{
  "n_head": 8,
  "n_kv_head": 8,
  "activation": "geglu",
  "norm_eps": 1e-05,
  "attn_scale": 0.183,
  "bias": "none",
  "parallel_block": false,
  "optimizer": "muon",
  "lr": 0.017,
  "lr_head": 0.00873,
  "final_lr_fraction": 0.0,
  "batch_tokens": 131072
}
Each number is 50 + 12 x the weight over its row's rms, rounded and kept within 0 to 99. Layers, rows and columns count from 0. The size before them is the row's rms in percent of the matrix's.

# layer 3 MLP down (transposed), 1344x512, rms 0.0447, rows 759-795, columns 192-255
093:51 38 55 40 35 52 48 69 65 55 56 50 26 46 49 48 25 46 48 47 35 59 39 42 51 50 60 26 63 53 51 53 57 60 54 46 38 55 62 46 47 47 45 40 71 24 40 41 26 51 48 62 31 34 31 27 51 60 61 50 47 50 47 28
097:53 68 54 67 73 49 46 34 61 48 47 49 59 37 55 51 38 50 52 61 56 43 45 65 52 59 53 39 31 64 48 39 52 42 39 44 50 27 52 56 48 73 51 53 47 55 49 29 54 50 54 78 56 45 41 51 59 30 54 52 68 57 44 43
099:61 49 65 40 44 42 54 49 60 45 56 51 57 53 40 33 68 35 55 40 40 50 53 41 50 59 31 37 41 39 39 37 68 69 50 42 58 44 56 83 40 30 71 53 68 46 50 40 46 60 62 62 54 48 45 38 61 88 60 79 51 37 46 54
089:64 31 57 53 38 50 77 65 52 46 57 55 57 71 55 56 47 49 50 42 55 51 39 56 50 53 46 55 23 53 51 63 30 44 33 46 25 55 74 43 29 59 67 52 58 43 49 48 21 68 37 61 71 44 46 44 49 40 24 53 48 40 58 35
082:45 72 49 54 52 49 54 54 35 79 39 69 49 37 56 41 57 54 63 46 28 50 57 50 67 46 38 37 51 65 43 43 45 42 45 42 43 43 63 51 46 48 46 52 60 26 67 54 45 22 44 51 37 41 44 62 53 45 45 35 51 46 42 51
099:46 52 70 38 51 38 64 22 30 39 58 47 20 48 47 45 52 58 40 44 43 51 52 41 67 46 48 62 43 54 43 58 35 50 35 46 52 52 35 46 52 65 45 58 63 70 57 63 60 42 50 41 27 33 45 30 64 52 35 28 41 39 66 30
098:64 55 65 63 70 37 37 30 69 46 58 61 26 59 43 57 65 79 60 46 51 65 49 56 28 39 45 50 37 31 41 45 28 42 41 47 38 53 46 53 61 46 66 34 68 46 54 59 27 60 53 49 49 40 54 55 62 49 32 49 51 33 54 49
098:38 58 57 57 75 49 58 44 32 40 57 54 63 43 55 39 31 42 28 71 30 40 43 59 60 22 65 45 51 53 51 39 28 58 60 64 55 58 37 53 49 52 54 44 55 43 44 44 50 41 51 76 60 22 37 47 27 33 66 39 45 58 62 65
105:51 53 50 52 49 48 42 41 65 43 66 54 64 64 48 40 38 68 52 49 44 75 56 45 57 43 53 49 61 24 49 23 49 42 47 63 62 37 30 41 29 54 42 65 42 40 55 50 63 65 36 52 54 53 40 50 59 50 66 71 40 52 38 40
104:54 50 52 55 51 51 52 48 68 57 65 51 34 40 53 57 38 48 30 57 43 45 51 45 50 68 48 65 69 32 60 41 60 59 57 46 46 67 64 67 55 52 41 54 44 45 37 29 44 53 69 48 61 32 44 47 51 51 47 33 57 52 28 50
102:58 42 65 40 31 46 53 53 54 41 58 55 52 55 22 72 39 25 40 26 62 54 17 42 37 60 71 40 51 37 64 36 65 67 51 55 43 34 31 44 48 37 51 59 49 36 64 59 54 61 43 82 52 47 39 27 52 35 34 70 29 65 47 69
102:66 25 52 51 40 56 72 27 27 51 60 50 43 50 44 49 41 66 63 70 41 51 31 46 44 66 62 44 48 71 43 43 41 50 54 31 53 47 60 71 53 71 43 73 50 71 43 70 29 61 52 50 67 41 52 33 56 62 17 51 39 61 85 64
089:66 68 49 59 47 63 44 55 52 58 35 56 56 57 27 39 50 43 27 19 58 34 52 30 67 53 37 41 49 48 39 44 58 25 55 39 54 36 51 36 54 57 50 71 68 37 40 49 61 43 41 65 58 58 55 48 47 43 33 51 32 52 42 70
105:64 26 59 45 53 52 68 43 31 55 33 42 52 46 36 68 54 28 53 53 61 45 63 42 37 62 39 65 75 38 40 67 48 50 55 42 59 47 46 38 74 72 42 45 38 57 51 54 46 49 60 46 49 50 42 52 56 55 50 56 59 42 46 63
101:32 39 74 47 52 49 44 54 61 65 45 49 29 29 56 41 53 54 28 45 61 43 51 31 65 58 55 34 52 39 50 55 46 39 65 54 64 54 72 64 68 52 33 57 58 69 50 31 49 40 44 55 52 52 62 67 34 45 74 27 50 58 44 41
103:51 34 51 59 70 32 46 36 67 49 69 51 52 62 63 54 54 69 47 36 69 66 28 58 37 40 48 33 43 39 65 73 52 43 25 38 41 42 24 76 58 48 68 40 40 42 56 42 59 63 43 60 51 68 62 38 55 55 69 48 42 62 50 32
110:47 54 49 40 47 59 41 68 44 44 35 59 30 57 51 43 22 61 51 32 55 25 65 68 41 42 45 53 46 46 49 68 71 43 35 32 28 24 35 54 41 57 60 49 68 63 56 52 46 58 46 55 60 49 62 45 54 54 53 53 43 39 41 49
089:61 55 41 77 47 27 09 55 63 49 67 66 33 55 45 52 43 53 27 33 55 65 44 56 36 44 67 37 28 68 43 61 65 36 29 43 34 37 53 51 38 61 34 52 47 75 49 36 36 67 69 40 31 55 47 34 62 39 54 47 42 42 54 66
090:40 44 40 43 62 50 47 61 44 49 52 52 41 56 54 43 51 34 82 37 42 50 42 53 38 64 61 59 47 67 67 76 45 41 41 60 47 49 35 59 53 60 46 59 55 51 42 43 40 41 52 47 47 50 47 51 39 44 43 45 51 39 51 62
104:43 45 54 89 52 75 28 64 52 48 45 48 47 55 48 07 45 36 56 76 56 38 51 53 35 55 48 47 51 42 22 51 45 41 60 64 47 55 45 47 44 62 49 41 34 37 66 55 49 43 56 61 62 69 43 31 38 60 58 56 46 53 39 41
105:43 42 24 70 34 65 49 54 56 44 55 38 41 64 46 60 43 45 58 45 33 41 43 49 66 46 43 42 62 27 41 73 66 56 55 75 39 38 47 40 67 31 59 38 56 60 31 51 48 49 61 55 34 65 32 74 48 58 49 33 58 32 44 63
110:48 58 40 28 54 58 53 60 48 50 34 56 71 57 79 42 43 47 55 47 47 61 38 49 52 26 49 59 33 56 43 41 29 36 62 43 31 57 58 31 24 17 41 52 57 43 59 58 59 61 66 46 49 54 66 46 52 30 44 49 62 33 46 36
102:39 41 44 48 43 50 73 52 51 66 47 40 55 19 54 65 70 55 38 48 55 55 53 46 36 43 43 49 57 59 63 48 44 33 32 39 50 91 66 42 72 42 37 37 48 58 65 38 45 35 45 57 54 60 51 52 52 74 49 45 19 50 43 44
100:34 41 51 61 70 49 58 43 58 43 57 42 45 48 55 62 60 41 62 37 60 67 64 68 49 61 59 52 48 40 44 60 45 48 37 48 50 44 53 27 56 40 47 36 40 23 62 58 36 59 51 47 57 48 70 54 50 85 85 37 47 40 70 36
099:42 36 66 40 43 61 63 30 83 44 79 87 52 55 48 17 52 71 51 41 49 42 45 53 58 53 48 55 38 48 41 33 65 55 59 32 43 53 41 69 85 33 65 40 48 67 42 43 44 48 29 32 35 60 44 58 49 64 51 68 37 44 68 54
107:73 58 59 38 40 24 39 60 62 73 65 53 63 59 50 36 46 31 52 34 51 27 52 62 68 60 62 27 50 57 46 34 44 67 46 55 67 45 36 62 57 84 36 55 56 42 42 38 56 52 50 51 58 51 35 49 53 61 54 53 45 50 42 25
097:34 58 65 62 73 66 51 36 40 57 52 70 47 46 45 40 55 49 28 43 61 36 52 36 47 62 32 43 50 27 32 57 53 42 64 63 57 43 36 49 48 48 63 45 52 50 67 48 31 58 43 53 32 59 45 49 50 71 74 28 47 78 44 26
098:49 35 35 61 41 66 59 40 49 28 51 73 38 45 39 64 49 57 61 45 68 42 65 52 42 53 60 49 70 42 52 53 35 54 29 60 57 47 54 51 71 60 50 57 61 63 41 58 62 23 48 41 69 56 44 72 58 44 48 54 41 69 53 40
099:28 32 44 38 40 59 42 40 45 54 41 49 47 53 65 29 41 36 40 63 53 48 55 55 56 45 44 73 55 56 29 42 43 44 28 56 68 53 52 63 63 59 38 53 49 59 46 52 47 38 85 44 61 40 44 52 53 32 35 63 66 35 44 44
091:62 69 14 65 43 44 36 51 39 44 47 50 60 39 42 21 48 70 59 54 48 41 49 50 63 59 45 49 60 63 47 32 38 55 45 63 63 58 58 63 30 48 46 52 49 71 43 37 50 44 41 57 64 50 60 64 66 56 63 59 66 46 65 34
100:41 26 48 33 34 58 48 21 45 43 43 35 38 51 42 65 33 44 45 54 45 37 48 49 46 35 45 51 40 56 56 57 52 24 42 41 53 50 54 33 51 55 52 20 52 35 60 47 52 44 55 43 72 55 69 41 46 52 25 35 51 52 45 54
105:67 62 47 35 38 39 40 54 29 53 55 37 44 30 54 39 39 62 38 62 54 43 55 46 39 53 55 66 25 54 35 61 83 39 58 42 85 25 47 63 53 64 34 50 41 40 48 31 51 55 37 40 61 43 52 60 39 70 43 39 46 31 64 26
110:45 56 19 47 44 52 57 52 62 52 42 51 46 27 64 53 56 42 44 53 58 53 55 69 51 39 50 37 50 45 47 52 60 35 55 56 47 47 44 37 54 48 42 45 49 36 39 41 49 42 61 59 58 50 50 77 32 33 36 59 69 71 43 57
101:74 45 53 48 45 55 68 69 52 60 51 72 59 33 30 58 66 47 42 42 44 62 44 50 61 26 44 45 43 51 47 56 47 36 60 46 72 45 39 38 48 67 51 49 64 35 60 55 48 49 86 56 50 37 51 40 25 50 56 56 51 65 47 54
095:85 42 54 46 35 71 26 50 53 46 60 59 41 50 56 66 53 70 56 49 49 66 67 50 52 37 50 47 44 60 59 43 44 48 37 54 64 68 56 63 48 39 56 69 39 48 66 74 34 56 72 47 37 40 56 55 52 52 63 39 55 39 45 60
108:42 68 64 32 38 78 57 43 53 51 56 31 45 40 69 59 48 46 55 32 53 87 73 51 59 35 32 59 42 59 50 48 51 37 35 46 68 55 46 37 21 56 27 70 64 54 19 39 57 57 59 44 40 43 45 42 61 59 34 53 45 56 71 56
092:69 41 56 18 58 27 38 47 45 37 46 69 60 27 59 29 66 38 63 53 54 65 52 69 43 46 62 40 47 47 62 51 37 45 58 53 40 54 39 47 42 50 50 26 61 35 44 46 38 35 69 39 40 70 61 40 33 29 56 50 47 46 73 57
# layer 3 MLP gate, 1344x512, rms 0.0877, rows 760-795, columns 192-255
092:50 48 24 62 54 49 49 54 60 44 63 45 60 62 52 48 48 39 73 75 51 69 32 40 47 24 46 35 50 44 46 50 51 60 45 50 41 50 27 55 58 45 25 56 52 33 69 41 45 35 63 53 51 53 54 43 60 31 41 44 42 36 52 73
102:35 60 51 38 61 68 49 44 37 48 33 58 53 59 33 65 68 55 48 43 65 52 46 31 45 45 55 41 28 21 60 49 55 55 69 35 49 52 41 48 46 49 52 29 51 33 35 62 27 64 48 40 53 45 50 22 73 36 55 51 51 57 66 53
087:52 44 45 49 33 46 49 51 37 38 28 65 54 55 45 56 56 49 49 44 51 46 66 52 60 48 57 51 55 44 53 44 35 42 64 45 46 51 46 62 58 31 56 71 68 59 40 39 56 26 65 60 37 41 64 55 38 44 66 47 44 56 74 53
079:55 43 65 43 14 41 29 45 56 35 39 48 38 55 52 72 25 60 69 39 58 51 46 46 42 29 68 48 49 50 66 47 56 61 51 48 54 57 65 41 30 53 68 65 55 25 26 55 66 59 43 40 38 53 46 37 37 45 69 50 55 53 39 34
102:40 49 46 61 53 35 69 37 50 80 25 63 54 66 26 51 35 36 59 63 29 62 23 41 58 58 62 63 56 60 47 71 54 47 58 60 72 52 51 68 56 64 65 50 47 58 60 63 57 57 46 34 43 53 39 12 48 60 36 70 37 65 48 31
091:62 51 53 32 39 55 49 39 45 47 38 46 40 47 49 34 52 48 43 70 73 61 49 37 50 62 44 44 51 45 52 85 53 35 35 57 47 38 61 46 40 62 55 45 56 55 58 52 47 44 56 49 38 32 50 30 66 74 36 46 56 61 43 56
096:70 55 54 54 58 23 93 36 47 73 72 43 39 73 58 53 45 48 53 48 49 54 37 43 58 55 59 44 42 43 48 46 75 42 53 40 24 49 65 54 45 66 42 51 60 41 61 62 75 63 61 53 35 62 42 44 60 56 53 69 42 69 44 46
108:58 44 52 54 67 44 56 80 40 33 46 57 54 28 58 73 49 54 46 53 45 60 33 40 47 52 39 39 59 62 40 43 20 44 44 16 55 44 65 60 42 52 44 28 48 44 49 31 51 38 52 57 44 50 70 52 41 39 50 67 48 35 37 49
109:57 69 55 35 34 29 35 39 38 45 49 51 26 41 33 55 51 51 30 48 45 50 57 34 31 41 57 46 62 47 71 56 64 47 38 54 75 56 50 59 43 45 35 57 41 55 54 66 27 60 60 63 28 51 46 48 47 44 29 53 52 49 45 54
098:56 41 42 33 39 28 68 53 58 58 59 73 71 62 45 49 31 50 40 49 66 37 29 35 33 39 55 48 35 51 49 34 66 64 56 57 53 48 44 46 57 32 58 50 51 34 40 47 47 49 41 56 52 47 23 41 55 64 33 41 48 32 50 57
090:56 52 55 58 37 46 66 53 49 65 37 77 59 51 50 41 41 38 55 37 46 62 40 50 10 38 46 41 72 37 52 63 51 16 51 29 54 56 38 48 47 45 35 27 33 53 47 50 66 34 43 64 41 31 44 50 64 36 65 47 50 51 53 43
090:29 35 57 74 38 55 41 36 71 55 42 37 66 57 34 46 64 32 37 49 39 51 59 44 46 70 56 44 54 33 46 62 40 56 57 33 49 45 39 56 12 75 58 56 40 42 34 44 46 45 33 43 37 55 44 53 28 35 74 37 61 60 73 64
096:58 36 61 53 40 52 42 40 40 34 49 72 48 56 63 36 60 61 51 67 26 68 66 48 90 43 94 54 40 50 52 64 70 44 45 39 35 45 60 27 70 34 47 57 46 48 58 71 58 47 42 52 27 51 62 30 30 53 48 48 49 51 58 51
089:26 43 59 22 40 45 52 45 39 57 46 47 35 46 64 65 55 52 59 53 65 41 40 71 44 73 41 27 66 38 53 25 54 64 39 70 46 68 54 56 25 74 63 54 38 58 51 35 51 51 56 35 43 55 57 52 64 47 48 56 43 55 75 50
093:71 37 51 45 66 57 34 53 56 70 48 59 35 32 62 60 62 64 31 15 47 20 52 53 47 43 52 59 43 39 66 37 64 47 39 54 46 45 37 44 62 52 40 47 53 67 63 66 76 40 51 17 61 55 67 37 61 44 40 55 50 49 39 53
112:52 61 48 62 42 43 48 44 31 50 57 58 49 56 70 29 55 43 52 51 41 67 75 28 53 32 50 53 42 59 31 50 55 38 62 50 46 35 47 41 59 56 52 41 77 49 68 50 51 45 43 23 38 66 44 51 54 82 38 42 70 48 69 57
085:45 40 44 43 54 47 58 48 57 72 36 50 43 64 55 48 60 42 59 57 66 38 43 44 74 72 49 67 37 40 55 34 38 46 60 46 53 45 45 48 37 62 55 60 72 59 52 44 49 60 31 31 44 54 56 49 64 65 35 56 48 40 47 57
081:74 26 38 53 47 58 59 57 48 52 53 71 56 29 68 58 43 68 67 56 57 51 53 41 59 86 57 46 54 46 38 35 45 52 36 55 60 53 39 40 51 70 44 52 52 72 47 46 38 43 50 57 55 36 39 64 60 49 34 28 41 60 42 56
105:68 32 54 44 46 54 43 39 51 43 55 79 47 56 39 34 60 34 46 48 46 51 55 54 35 48 51 46 59 41 47 45 53 20 47 62 52 46 55 58 67 50 51 36 52 39 36 41 53 45 56 66 65 36 43 40 53 30 51 57 51 39 54 30
105:64 28 49 58 40 57 49 58 34 49 38 36 63 61 49 40 49 44 45 68 45 46 54 30 54 36 53 36 38 51 41 49 66 55 45 50 58 54 54 35 40 15 34 71 81 41 32 54 56 54 55 41 37 62 36 55 78 47 33 39 61 59 51 57
111:40 50 55 65 24 47 43 33 48 35 51 64 45 68 40 45 46 68 29 54 45 48 22 68 42 26 77 46 54 66 50 50 56 42 45 57 55 66 47 51 47 49 64 44 48 33 70 27 43 44 33 61 40 68 29 39 52 48 49 45 56 63 60 36
102:32 56 49 51 56 53 48 52 29 49 50 67 57 58 52 70 58 31 38 60 68 37 35 49 43 53 49 46 38 42 45 46 26 51 48 55 48 47 38 50 70 38 41 64 37 62 48 36 45 71 58 47 39 57 52 40 64 58 40 39 59 53 43 38
095:70 51 53 62 48 51 71 46 44 59 48 58 59 42 36 55 40 58 68 62 65 54 50 74 62 54 61 69 59 49 48 75 59 52 41 45 69 61 50 39 42 57 55 37 51 46 33 50 54 67 32 31 44 39 66 65 23 50 37 40 53 29 37 62
103:50 47 71 36 73 65 50 53 51 53 48 43 30 35 83 49 62 54 34 46 56 52 49 41 41 56 47 43 56 59 22 58 59 39 44 63 60 48 58 52 42 58 46 63 61 65 59 45 42 56 41 62 59 82 56 39 67 44 48 27 54 40 71 52
116:50 36 57 46 54 46 64 54 37 57 57 49 28 63 49 37 57 53 56 56 28 39 60 50 59 46 48 69 52 52 58 53 55 60 37 57 37 54 48 57 52 38 49 65 44 32 65 50 42 42 42 32 54 35 58 50 57 54 32 42 29 53 32 49
097:28 44 48 45 38 50 75 51 55 40 36 62 17 59 43 54 40 50 32 48 39 63 50 43 58 29 32 59 29 28 46 36 27 59 42 54 52 64 67 42 53 48 51 33 72 48 66 46 58 50 25 41 53 65 46 41 41 57 57 46 42 43 41 35
105:80 50 58 48 56 65 67 41 52 62 49 45 42 47 62 70 85 22 56 31 56 64 73 53 45 65 65 55 59 39 51 39 44 37 26 40 74 44 56 49 42 44 66 36 39 44 54 52 53 67 20 39 57 33 51 59 83 55 48 33 39 50 57 33
103:49 57 63 49 37 37 52 45 41 42 35 59 39 52 49 41 55 64 62 53 49 56 59 65 47 33 40 52 48 76 55 56 46 47 68 27 53 42 40 66 53 55 54 34 52 45 44 54 65 49 20 58 32 54 61 72 60 48 35 63 46 60 74 53
079:63 56 42 52 52 49 57 56 66 65 39 63 42 67 50 61 51 67 43 48 40 51 29 38 41 27 48 28 35 53 50 21 54 41 33 48 55 56 59 74 46 37 53 48 56 49 49 51 81 50 35 39 53 45 51 34 43 57 56 50 31 45 48 45
097:50 50 68 44 54 37 61 55 48 49 71 39 67 46 28 61 43 45 77 64 51 41 29 42 59 63 75 50 63 40 61 42 57 61 49 43 31 51 61 53 40 50 51 45 50 40 64 63 55 61 34 47 73 59 47 42 71 45 34 22 47 42 46 45
112:45 49 49 63 27 60 64 74 48 41 52 35 65 62 41 39 35 65 59 33 50 67 55 52 46 63 36 43 64 39 63 44 44 48 67 52 50 55 33 43 48 44 42 65 44 48 38 58 47 70 64 42 28 41 42 34 32 24 42 67 51 32 58 34
108:64 40 78 58 57 53 54 61 39 46 49 50 70 37 38 27 44 58 45 51 31 35 37 49 19 34 67 44 50 53 59 38 59 49 60 43 33 44 59 46 59 50 63 54 61 49 53 33 56 56 72 79 42 55 41 38 44 51 49 71 51 24 50 74
106:44 68 53 43 46 37 68 46 49 34 38 52 51 27 23 51 49 53 66 32 33 55 49 68 66 40 46 34 56 35 35 57 44 46 44 50 69 29 37 42 55 46 55 57 61 54 62 39 55 60 41 54 45 38 38 40 51 64 38 46 50 67 69 50
099:56 59 45 57 56 59 57 57 65 49 44 51 70 14 59 53 57 68 41 46 58 65 43 45 56 20 48 69 41 34 50 29 47 44 52 58 70 56 63 83 50 59 44 43 58 37 73 45 58 75 32 58 57 44 63 57 69 55 48 46 62 49 43 32
107:71 43 44 57 57 58 48 56 64 63 48 49 44 55 59 68 42 38 61 61 39 66 40 59 39 35 65 60 30 29 40 49 36 63 62 34 55 49 54 50 44 72 54 41 43 58 51 40 67 61 29 68 51 46 56 60 38 68 49 58 27 65 59 33
098:55 44 24 42 47 60 32 48 51 55 33 62 44 46 29 70 34 33 37 46 47 41 57 62 55 64 32 51 37 46 34 53 40 36 59 42 67 77 56 41 47 60 68 45 40 65 62 44 57 70 66 46 62 51 60 64 50 47 58 77 48 53 32 56
# layer 3 MLP up, 1344x512, rms 0.0792, rows 760-795, columns 192-255
094:69 35 49 36 55 55 47 49 25 67 41 33 43 53 50 44 26 52 58 33 41 68 32 53 42 46 39 36 45 65 37 44 60 58 53 51 68 57 63 62 37 56 50 72 31 42 42 46 29 50 57 36 58 45 49 45 28 34 47 41 42 70 29 40
098:25 77 49 50 38 47 60 36 46 56 46 53 40 52 60 84 53 34 35 61 57 38 45 49 68 67 53 55 53 40 54 53 38 48 44 64 55 37 54 58 47 37 51 65 40 61 36 52 51 48 62 65 43 54 49 45 36 49 41 63 59 43 53 45
088:54 46 57 52 54 72 42 62 48 50 67 52 42 40 52 28 49 72 50 68 48 36 29 39 45 48 40 46 45 52 25 36 52 68 50 68 50 51 60 37 37 47 59 51 44 54 28 40 55 44 50 38 58 52 69 66 37 77 37 48 62 87 58 53
078:60 62 34 46 72 57 57 76 54 57 25 65 46 38 58 56 57 26 56 47 55 47 62 63 61 69 67 44 72 53 72 42 39 61 71 64 62 66 51 54 49 36 21 75 65 49 58 45 48 42 55 46 51 55 44 53 56 46 39 61 59 50 29 41
109:50 87 43 51 65 68 66 24 42 40 57 44 50 41 64 56 34 54 39 54 74 36 38 53 41 33 34 50 62 39 51 69 27 40 23 30 78 34 48 41 45 42 39 76 78 38 54 43 42 39 35 27 40 61 39 56 59 66 61 73 54 38 45 38
088:57 43 49 62 53 45 72 75 28 57 35 61 44 62 28 48 23 60 53 42 46 52 50 30 60 56 69 72 45 48 39 33 64 60 35 31 56 66 49 47 46 36 31 57 68 44 52 62 55 57 39 53 41 48 64 53 34 65 52 55 55 62 68 64
102:39 46 56 37 47 40 52 58 44 55 44 48 40 41 43 82 64 32 50 59 42 67 34 44 32 69 57 37 60 60 61 50 88 45 57 54 41 53 56 73 25 36 62 90 41 54 62 64 60 60 41 35 57 55 52 27 57 46 48 56 42 51 49 59
106:65 63 64 41 42 19 49 59 47 45 47 50 48 42 64 28 41 44 58 43 40 54 76 42 37 43 37 56 79 48 37 49 55 48 58 30 47 41 39 63 60 57 41 61 55 53 43 58 57 54 42 35 52 59 31 37 36 55 33 67 41 16 70 41
104:44 70 33 35 46 56 47 30 41 72 61 65 62 61 42 43 58 28 80 31 55 36 51 41 52 61 60 53 45 56 71 34 30 29 70 44 64 66 56 34 59 28 50 62 53 61 47 61 36 38 62 44 45 56 47 39 65 55 43 49 58 76 54 33
105:60 41 64 53 51 56 77 40 48 40 50 67 34 38 45 34 42 68 48 53 29 36 40 46 34 45 51 42 39 36 45 49 55 35 51 62 43 61 59 39 44 41 49 51 56 35 47 60 57 39 51 29 62 63 46 30 41 05 53 40 60 48 57 54
098:71 32 59 58 74 61 50 58 50 46 25 34 60 35 53 42 40 46 52 66 24 64 68 57 54 51 48 69 52 32 43 61 45 36 40 49 53 13 38 38 39 52 66 55 45 60 44 65 52 77 36 40 50 65 29 41 36 55 54 28 65 45 65 43
090:59 43 25 38 70 44 63 57 48 50 37 67 57 58 67 40 49 51 33 39 54 51 72 32 50 36 52 59 55 61 63 21 67 52 64 39 35 68 58 54 41 49 41 51 57 48 30 59 45 53 64 41 50 57 76 53 59 66 34 73 39 38 55 62
098:66 38 44 63 20 42 54 66 43 80 50 38 45 43 55 65 66 40 67 41 67 59 47 29 39 53 48 60 41 61 53 51 57 55 37 16 47 69 38 49 42 43 53 62 42 64 54 49 38 42 50 48 53 50 53 67 52 61 31 48 56 34 29 51
096:35 73 67 45 65 45 57 56 45 77 46 48 49 58 64 54 55 47 52 60 36 32 35 67 40 44 50 59 51 57 57 43 49 42 33 61 61 61 22 51 36 61 53 59 55 37 85 36 45 68 30 36 42 46 63 51 69 52 64 46 49 45 48 73
090:76 53 65 53 60 54 51 48 48 65 49 45 29 42 37 44 51 63 58 57 57 40 49 52 41 35 62 60 42 34 54 58 50 34 53 47 33 46 36 60 72 27 59 41 47 61 52 54 56 43 54 34 58 39 68 42 49 42 44 67 40 54 37 63
114:57 38 43 58 42 46 58 41 38 42 64 43 48 62 56 27 36 67 53 65 53 38 68 40 52 66 57 43 47 54 35 57 48 52 46 43 66 37 61 45 60 46 48 50 64 63 35 45 55 52 50 44 65 30 72 47 69 70 29 51 39 42 78 40
090:46 52 58 40 59 47 65 63 76 33 35 52 68 52 46 49 62 47 65 65 33 43 47 23 40 50 87 67 70 48 57 60 51 38 47 48 51 43 48 49 34 51 72 44 18 51 61 52 54 31 47 40 75 60 39 63 57 43 52 57 51 62 47 32
088:45 54 55 30 55 57 59 45 49 55 39 48 44 65 62 50 50 62 41 47 30 45 36 70 44 52 61 62 65 46 78 28 74 71 34 60 66 63 45 48 53 45 58 84 52 43 61 41 62 46 31 52 53 47 56 43 42 52 65 45 64 58 38 74
106:53 65 73 46 65 63 51 65 62 25 64 75 36 59 54 30 55 39 53 64 40 54 44 38 50 81 36 36 51 56 49 56 60 49 67 46 55 43 51 38 55 57 54 43 56 63 71 40 34 65 42 37 42 38 48 23 43 48 43 31 38 33 69 41
109:52 50 47 43 38 41 49 50 64 53 48 65 35 71 67 45 59 69 47 63 38 61 49 71 52 68 51 21 47 51 55 37 57 41 53 39 41 58 53 51 41 37 45 51 29 52 40 52 30 62 43 39 74 24 43 40 42 52 45 48 54 44 47 46
113:44 46 61 39 61 70 77 63 44 50 61 57 40 65 43 51 52 53 52 53 46 70 56 40 55 57 37 32 40 53 29 57 42 57 40 45 65 42 52 60 63 38 35 50 52 68 40 45 66 50 72 50 61 42 60 45 44 37 44 57 48 62 51 65
102:40 54 64 44 51 42 41 38 27 52 34 43 62 49 47 76 61 41 39 62 43 59 54 43 47 36 42 53 52 40 58 50 46 29 47 65 58 55 54 43 55 52 57 62 53 67 50 53 20 56 39 59 51 47 53 61 51 69 46 55 42 60 48 36
094:32 62 61 61 50 30 66 45 61 45 69 48 51 25 46 57 17 31 36 41 42 53 51 55 43 44 64 63 48 39 59 59 50 54 55 42 33 54 61 62 52 60 47 41 56 36 56 44 49 40 66 42 40 53 61 39 48 50 59 43 52 48 61 34
098:52 42 66 55 55 30 57 70 51 41 56 63 36 19 66 24 45 52 55 39 56 66 64 55 65 38 68 62 26 43 52 45 42 64 57 45 49 36 51 35 42 49 54 40 51 41 54 58 48 56 44 60 22 36 50 40 21 37 33 53 69 48 68 65
111:63 37 45 47 54 60 54 47 70 47 51 41 48 41 59 53 42 63 55 60 87 69 32 56 39 46 51 63 65 48 55 62 49 36 47 54 44 57 57 46 57 63 64 61 41 55 38 42 54 34 59 55 56 40 32 82 15 67 61 50 78 56 58 39
090:54 57 65 33 51 60 61 50 44 33 54 54 59 60 22 60 51 37 74 67 44 25 47 48 46 44 57 49 49 31 54 46 42 64 28 55 65 57 63 48 56 47 46 39 47 38 39 65 53 71 30 58 66 42 36 52 52 68 45 42 44 55 57 57
102:40 56 52 40 55 43 32 51 60 56 49 57 60 52 30 69 46 52 35 41 39 59 62 32 45 41 48 55 36 43 68 89 37 55 37 42 33 44 49 54 62 44 63 47 59 34 47 32 63 46 41 47 52 72 72 52 26 66 50 58 58 51 41 55
105:47 43 26 49 55 52 47 50 53 43 46 59 68 57 42 41 50 87 29 49 81 48 27 38 69 42 65 67 51 52 65 54 54 32 53 54 38 67 53 43 52 35 61 45 38 53 66 38 48 41 53 32 60 49 27 47 33 43 51 39 40 57 64 57
084:48 61 65 33 36 29 49 63 31 58 45 56 44 66 44 48 62 62 48 38 59 56 52 55 58 47 50 66 67 55 48 38 41 64 32 39 48 41 46 68 47 79 57 68 63 47 58 56 34 50 42 61 58 49 57 42 63 60 26 47 55 62 29 65
101:65 49 38 38 55 58 66 57 58 54 30 48 48 44 54 53 27 45 43 49 47 38 51 56 64 55 45 48 51 34 41 39 61 42 47 55 31 57 55 38 37 55 19 62 26 47 75 53 50 61 34 57 65 26 65 44 42 69 59 46 43 39 49 66
112:57 61 80 62 32 30 60 46 55 47 51 66 56 68 44 55 53 33 53 43 52 38 40 25 49 48 48 46 71 52 43 43 33 47 65 54 47 48 37 44 42 51 63 64 38 47 39 42 59 67 46 64 52 51 52 42 44 38 56 39 58 45 58 59
106:61 55 63 77 59 65 71 39 65 42 71 36 43 47 37 26 43 61 44 52 56 46 41 26 47 66 36 42 58 64 45 50 44 61 81 70 47 56 60 58 68 56 55 49 69 70 34 43 57 35 64 56 57 34 47 50 36 64 58 56 54 17 28 34
103:43 83 52 62 40 49 64 45 46 41 54 50 54 54 72 56 32 58 56 53 67 58 58 44 48 46 42 53 53 43 39 60 55 38 58 45 61 51 47 74 41 27 39 50 58 52 49 47 34 31 30 42 38 60 55 57 53 47 67 40 28 80 60 34
096:50 60 68 39 49 68 66 46 49 43 70 40 31 19 35 50 43 66 53 71 59 49 64 59 28 70 30 40 66 45 30 39 60 70 66 33 52 58 35 63 57 26 53 40 65 59 63 44 55 44 51 52 34 46 52 38 49 64 49 50 64 51 39 42
107:46 66 61 71 45 50 73 43 46 45 51 35 48 35 53 54 63 66 55 37 65 52 35 51 67 67 53 60 65 43 47 62 61 56 42 64 35 37 67 70 49 49 53 71 55 43 36 41 53 61 64 25 59 22 48 53 57 54 42 52 60 55 58 52
090:53 40 50 54 65 36 42 48 43 48 44 59 64 69 27 64 79 38 55 55 66 50 48 51 21 58 41 62 44 61 60 60 48 48 55 56 56 35 62 35 78 43 35 55 47 73 36 39 42 41 39 82 37 54 42 52 54 66 47 45 24 56 30 45